Part of a small language model's weights.
Size: 13 layers, width 256, 12 heads of 32, MLP 1024 GELU, vocabulary 2048, 13M parameters.
Architecture: LayerNorm before each block, rotary positions, biases, untied embeddings.
Training: a variant of Adam for these matrices, 833M tokens, 13162 steps.
Each number is 128 + 24 x the weight over its row's rms, rounded and kept within 0 to 255. Layers, rows and columns count from 0. Numbers have three digits each. The size before them is the row's rms in percent of the matrix's.

# layer 7 attention output (transposed), 384x256, rms 0.207, rows 365-383, columns 32-63
089:157189098104118115109127156122171116117126114090108121120144117113169146100112129136145142159119
092:119145100134090122110092141114143118112142066117085120096095126142121135120122137168130162139084
092:100150086102126143103157122138104127149131130092121127129205079119103133128130101119141133086133
093:092104147160138147111145120137079106112106141139088180144176122106162141161126132136104126140099
087:148174113116120129105130128115123108114099156116157126125138104154130112105125120099135104145074
094:148090108113121102166121130117133172165114166130156121134149135110098125115139101137130129123100
101:099148092101132136086133121165120098130130163112130144116111124143120144120095122101144145143152
089:168104158103131129173150144152177139119161074168090120072107130107122135127133164125164132151113
100:134113127148148121094113107132180137143136105125143119189119155122101150112164122127141151112124
107:110152162146098139110142172129129108121101119143087127131103114125106163142117188145137108143105
097:139119106139100135134130093119100139156090148107162144163137130145139153129109141100126127100124
102:144100112149090117112117150094142178136147120119148125126078154130091101143151145165129120135101
089:122085130124121115126114127136117118156122125105160136132151128180114136121084110089150112095135
095:079151162118107132164152150132128110135108137149090106133111181107119136141134149093113134179090
101:161125134096130174125148143172113099125129127134155150130118085139145147138114137112137117131145
090:124150135143149189134140107094114108135141156125100147143101123154170134145127140122161121097106
098:112142121121122083138123125109124084148104124094098138151147146129072107123138117095129141144082
097:097143121113139138108125111134118130136148140164105137095145112119113098096154112120151141128123
107:132115127141145087159128099153141107101147198136124176140122145156088119100141109139103117106126
# layer 7 attention value, 384x256, rms 0.121, rows 366-383, columns 32-63
094:105120130157156155098149096150163144098100142137143122148113121148141080176077095105119161110121
091:146135137133094133124109122101137091112115132139134108105140157163128126133169171141145125115119
093:155138154101147116110129131131141120160054094183141119098108138095120084119159125094149142135118
086:109127105148112136170132143121132135148148132161114154112121095108132144140115106122145169094147
092:074133146153095138111125095099112116144148117109161109115146126148135106135055156128121124094124
100:140150147172131157149143124102137075124127099134121140131122086145142113090116137144108131145155
094:149161110102114095136140140146122156079148177096141109137088118090090129152164124097119107117153
098:115109089129112155113089096149127152170100128124144119158145112145146141138124129111151107091155
102:126171136118111124168094122143131162151120142150108143126134042089110106163168113128130139095125
095:120126159131100149170131160080132111104125126188130147120097144153145163159129101126119156114129
098:089137097100115128119097123129120090186108090150110094098117108154156119105149128106092154094145
087:103127148144113146148131130155068103122125104134137116108110098122142144127151112186103137148070
093:153122082120138170121070167102133134156150109154147113146134086152100131127154128131175112125131
099:126146125125147082122131140126121136165131185160114138143125102117119156159186148120143139147115
087:141119108134128117154151157101136141109122116134127150126103133094118140101123070111094175132168
094:088130106149137163136103129123135076073184159140150134167124131168149137113063142107146130151123
095:149127167164115131116185098141125128105114149060164123102159157145157124161123190129139124137112
104:167104133108084103091109167088127157115136129145160152116159129157134159150126122097118100178140
# layer 7 MLP up, 1024x256, rms 0.126, rows 0-77, columns 32-63
098:142137133128171155127123118122092143127127090101129100130145127120159141148138138104126099069147
093:090134138121067131085135154139092148114159163108112109124133124145166111139158140104139155178084
093:080161100122173146135137159144097121122133134151114110113165117144152152129129091161143086136104
094:135138111119154110155091149152109088101152118080150177125097123143125149128131132099110120140131
096:144162140113074093173162112118142094084118090108087181121139130147137133185115131106112100158140
104:131126120124093114147132100096161120129094076112116137119133144124154119163140145121121053116149
100:151122110086141100109131142120123104128134120127119087147189134125106183142043153137151125145119
101:124113113166118157081111178125139098092138123105137097119150143152122103142155164095107078142137
093:081107191093123129155108163137133145111120117090132127141085135151131090110121144107162130143134
103:124106125115125137128100129166114109146132134162118112113182157157097145123110111125155171137126
101:131113103137132123104136086102132106133161110108111118109142162145141091128162121114109148119120
104:130139104113132122149138150120146131115123095127148126112140111141111127146116143130098126159071
093:119149113176110142130103186123140119149150149134153143149088158132115147146173150066146125112094
093:162106116152108110089127125096070135122167135110159136118109152130117163137123111096108169088152
106:124108115134118105095128153106151172107136124118119158132128126137137147137104137099126145160154
105:158092124142143104123118154114076108140134140131113135136124120109129095076125116147108163154155
095:080139091128149153142091150136126123112135126116116109127143147115083110132098118092150081137143
101:109129123137122134123195138134140139127120052171114139130142114110087120146115141093182151113147
104:086121117136118093126104167154148111132134069093137133087124144135086121092090102155127124144106
099:093145128099113114135156124130118161138105094115161111126090134099119163108038129136131157099138
100:051126176116136122139115133101121119123109122130114149128144143126123104167102099106163148126161
101:147142177102130095138154133123135135130158113119110175156125117108143110145147164132136113139110
097:131085130167092123153116112126118149103075150120108128138130103137159099153134124148123089185108
093:117133082154144111102091121138087121153121140151147108111102138160122115144183144126121116106153
097:165099139133129154085201118146152158111132090096104131102156115135139149147130143132176112117131
097:121151112098153153131126163146151098085124095111139128114121109121113108120151158119136091118095
098:147154110088124107118134160152100121123162078155097095110124134148146124140103132139127135103161
097:158168121095108106102146087109168131134117114110118091084113105133103134151143105125148159148124
102:074150151128154075153158168147147152152073108131124129095119207096075130118080163153149141136136
102:169162181144160070158124118171124131127115137106122137127112133124102123160131153109120090132153
100:142170129108151134101164139102148150170128099083057105103131086139162148176112126114139150151098
100:121156123123143131108145101099135130134068162139103129170115117159168127157137113126130101111142
093:114128116124138117144143125153141139180122103153097153087106155121118129133123139112093119108156
100:129098108077170086115125109094112100131142101145141148106194125151116125125110122078165127145093
104:127115171098096132071140072172125115122125136127136123114097160151157175145069161131104156128117
100:123109105116149118114139094166118109149129108143100125133140164128120084138138101158156160099156
101:089160168142106114114119103133152123151113122143119129164183115099155125153133144078096096165076
101:116109146134144114157140128156165094152151126161137133159152146133094083119144146102102137162112
095:101108110143154134112138148157089124172097134086091134092164119151140169170108102137152116106144
101:136123060132134121119114102113142125150156131181113170130097113120096134128124138130134104066187
101:155139147118095133123078159145068124144103125175057113113129137136131110131135123133169160133108
103:153138115103085103142156106152108112142126095138148150116166152117125167106105122102116125177096
103:133137103111190129109096131123157132115159121131154112130107150121182138122125149091113116113153
100:169133120143150146184147116139166116082105102110122119105151140097142121146137129147131148130162
100:133102094135126096111148112105128154120119114090120131154177147167165108137152135146133126133134
102:102109121177143128099138113102087150106086109122112126142160109125097134111107115115131164109137
091:086159122146163122097120077172140104144101123114103095122103139159108134107093194100115143145139
105:108138104142118124090099134104144138180155114152129130092160120136090133168147131104130142180088
095:109154116117177123113128145173137112166130188138116129128124082150115129119106130155127107150121
103:120112086150126116117125128172125097086156103149148145145136120128163127141101163073138168126112
094:116111106200129100127072125147141126159093169094118065097135098134112116116100112161128125126119
103:111161124129130123144160127115122134100146137118125107097168108180102133118119124108154104122132
100:102179131126117118131138111136101153131116152131128125114120112119130114158118121067163125126116
097:101113169144123144104141104141155138142114136107126099074145064094116116123141092119102137104098
100:137151122114111133069115140103122129136141137128150155138131103160102124108139117115126146105115
097:095111111151143095077110136061127160158138128150136136135143184201108097203124103115134096118085
103:100126159145124119091120144122084111149137173120128110164162137134157132153103125074111089099122
098:150101159132135146143132165095151137115155139106082158130118142095117139140110117070163172139128
089:096103095131140103131164126133153129130105152144107115108165144160098126103081116119146108116142
098:141153165146147120098093109126108122123114085127115152125165129116139090109130181119068111092152
102:107121152151142131126145117128156088119103085155146103125174158088122139150122124145123110119097
093:063149120138195114099104134122110118137092154108132130084161170141127101131120137123133132127113
100:124160124143125151140113132138085101145122101138106115095098153125147148123083122136096130101129
100:102122142135116118129098140165126103101138097154126146114149151111111152142099127127117105105110
096:100107113135119126117094147091139126110130092110103149109188129119141156137156199107158154097124
099:139149133139066130125129143150140122123084112152124140142137111138147136117091139132094132129080
103:092093106133095086111135111131146147114090106154101085078168127118122111097112147157130155087118
093:121144133123149121125152145123097132107140104158128156116121103201162076155097148100108150106141
101:133124119091139111163134128143091115132129160109142149120117129123123168144137132140144125125126
101:143136102131142146113128077059141109176119132116098127128153164143149183102114142122099120128121
096:136141147143136131113164121140090129150142163080143092135164145113139132124097137111117169096119
095:084125084143130124123175118138075148173121147143141134104137122112122086090107137091122134129155
106:091138101101160115135142137156087168169109102112155150137173134136160131087151135089120121125105
104:128112151098157116130119140133148154188107074159103123155120120151102147120150118126125121126119
099:123128150140132121141168091081167158137117153161117158141133146122089132104094126135090112129117
098:132098123142124132150132122144094110118137132097105111117133184136094130134082139125142121174135
096:139124142180141104151143129101141119123160082084121141147126137139066112124119131131123118145106
098:122161134138095114139148138147131135146121140153156107127164100157110130101099072131155126103150
# layer 7 MLP down (transposed), 1024x256, rms 0.126, rows 0-76, columns 32-63
099:110085147135149106148102103105151102147126162134119139096104147153111118133135091134120149142102
091:123131153157197095130127112150124102105169099187158123097143133095165156091086165153149137087134
089:162140137141086119122141097153143111132157105133162124116139141144103155142141117105140129123144
088:167111154122099156136159105086114164173115147123111126130159151147151136159095131109127137135144
092:093154128163187123114092158131109141151124153143154098117106143157116126065132157125180146109171
095:118090133127168152128140141150130141109098146149106131145151131135128115156111107140200140148079
099:126141128180114178176146148148149140089154129103155135102084095134141127151116127086121102066131
109:183119147070148114111121113126093084141127122141175141124143147120116159095109121156102161141146
094:127095125120115110136138089116162098150096134124104109124142073112150138144120099156144113126154
107:101067189128091133165118108116156138135108108104116124120118097166140114120123160120173138119124
106:150134142124111110150142126119109160139119109111154132132127119103160144115142106147138138065095
101:111121115138121121128127121140107153093131162117145108158135101130114126152101090123143163125162
089:134095142133202132126156101151115155109110137154108123105115147131183120108111115164104138182140
093:096128136125169133087109150124135169088146098122115146162133147118130182174131154147117099126119
115:126046154059154107150095133081138114152099198132155096140155158089139059108133119143091112152099
107:127209112111148143099123105092169134137143107122156109184144121142109124139150188145140152093138
090:131126138162122159120144128096108119115125131152138164105156108143140122147136104152138133112123
104:120119080108134130137093094135134145155192117093120126131113163113190140149145122185117125131101
092:139130153144143178138155120124142127130118171149131130160117123146179119149150154111110129132132
099:137138120119151098123118128129083143174086109117094172116148119122161115114160111082146104116102
099:174161106145098137125115061156104152145119164139142115158168144073151128146142157161125126147076
100:123123176070121156167152098091111089145110133136071097146143165098116114123149131141136147104124
092:136154137121125106104126155138135087147129108151134120099130161112115150123165162115106135099138
084:119104142122106115140152131131156145124116083092106146134105132116147157143100118129130154133131
099:116100106162110129141101127162105106133138108098150113130123115129133093123170084082100137192103
092:122085144131154084106103151108142139152141143148101121126114114149136149160108109130151161113126
094:097117139130113142125164104125142132115089143116168161102128147140140121112130101140129144085135
093:119131139127102103154060097102123145119130152170155112139101139074169046103119128125123143134137
108:154121159144156127100160121092152124117118126113154107111121132152158132113152172146121081069111
101:075146085131116176103096096128160136142133127135157114123145172111148153115116142143126148119085
098:126139116118140107115166138167143115078153158130188165114118133100143126106158109121137107140149
102:118107124118098102128127102168118149137152135151144161131072149156133188072126128132162117159162
087:144146130158094132108126135137129134098132158102177116117152122132124130138128113156151117122110
100:135146101154091108151088137143161129120130147094142109126115157149117129163114138136137110108089
106:132123126118153143118087130110174076142152147122136130145159160139093156128157152110125100130154
100:105121122143149116109133126105171137081125156093116108145133134132165136151169094121142104086085
097:144142112132147140101088145135140131137148106161134118127123126114145103122090110106118134110166
101:120153122103104174083113117139150168127097136124106134121135102071123114183117145143155145123150
085:142125131110119118120118125141152139096157096140146130124109127124183118107149145109108153153114
102:124164140139120133128146108159114121099109105127136111126160125124147113096139125116109107132122
102:103151105097137088104155096191162131135088152118127113154158154125115147136117116148138121132149
100:113122104099109136144110176139132143138119129122130151121097109149106123119093056116129155078131
102:112088139140102082134124141156156108153088161114146081152150114105122136149133109102136134124123
104:161160154106129116153171110154095136179139141123138110121124149144117105093127126133104160136104
094:132161138115123137172129104106093063155118115143131117135107140106145121140109102071120145106197
102:133143134088109146140139127118120120123113104117154108177145118163126140168138114142100102124145
087:182125131121109129160137163151129153088141131100118134101156098110147120125129107136128102151146
106:147141121097115110105112128137111077128134130147134167135122142116108122164139110095123122120142
098:137145152136126122179140100085142187107135094095072166126139174106116136143120161127109165142130
102:163082144149123141100124130067145161104149141087150121160136188137097102134118172126153149158107
090:124122118112126140173136143139134116133180114158166089129107106098146119126155134064123151138106
104:151156102144157141139132125147092127150118126147149107112103095082111169177115137074084136102105
101:123124131126146128117136106088119129163083089123130174144153126127151166120105096150105131109163
093:127058124076148165151129136094136106129127151107144151101111159123142119159094088124123116153168
103:091139127143124163091122114153150112161111109144129115105148133110156172085138182071114130132184
095:167117169127136172143120129144129115132118113188114126158131068111174172128118182113112144126118
105:158119092126122096095137127119119156124116114150123129125135124147119112112131132103081159163129
101:119128123089129115099113114137130131118103133156124118089149133147109095104143115140141100156118
086:167112147081111114123108128101159129092141091115119146125163134108176095133140157128121158152146
099:163107100119117117101173079112114172192102122117140151087129105137126082113117143123178100149142
103:122129125086097128153147127162130149117148112112133117131140134121113121190087146132110148145130
085:166135145115111110165138108163157113143137122153145122173087110099119152137130124151091154145115
097:140132139124128077079131112160142144122116150129101076190128091118140137123159117121102109128130
101:097154105143141121134152134091156112130134147131134141088099129150120112133138121150082180076170
098:147130155110124097105130081160115120106128138135151109157094122150129130151092116120116084117090
099:108081137117172131142135097110113140148113144111146129126114137146176119127153147140089163107106
102:088083136127170130155124121102099118105155135139099162129109130112133115118097143121133086160154
090:149140150119118161156122142101130163111094121104108115119140152108126134108133147114154151098117
101:134156103109166110160155117096111138160122105127159091125107128117105103153088155163113124118125
103:088136117116118140121150134132086118114114117143131131131091131123100153186106158124171142149161
093:135123109122114141140110110136154129103150104140131167091154156141111166151091147103136168133126
090:107088150116121123147133159136144098110115101100104131101152106138115153141155110132149095199123
112:129125149102162158154131129133169103090129174113127107126121116126129138135153123174108131127115
100:154108131145145076091166112143091127113110155108123131116107109136103152140156136126132107120135
103:159109138134079140067145126160183144110089145085156129093133155125128119096168185112129139135178
098:121150095102112158110120149084183141130085098131111121100111095068159112147147135126163151120120
097:156123173135095158136170085082159144173117116161108119111106154145137152112099115177169106145179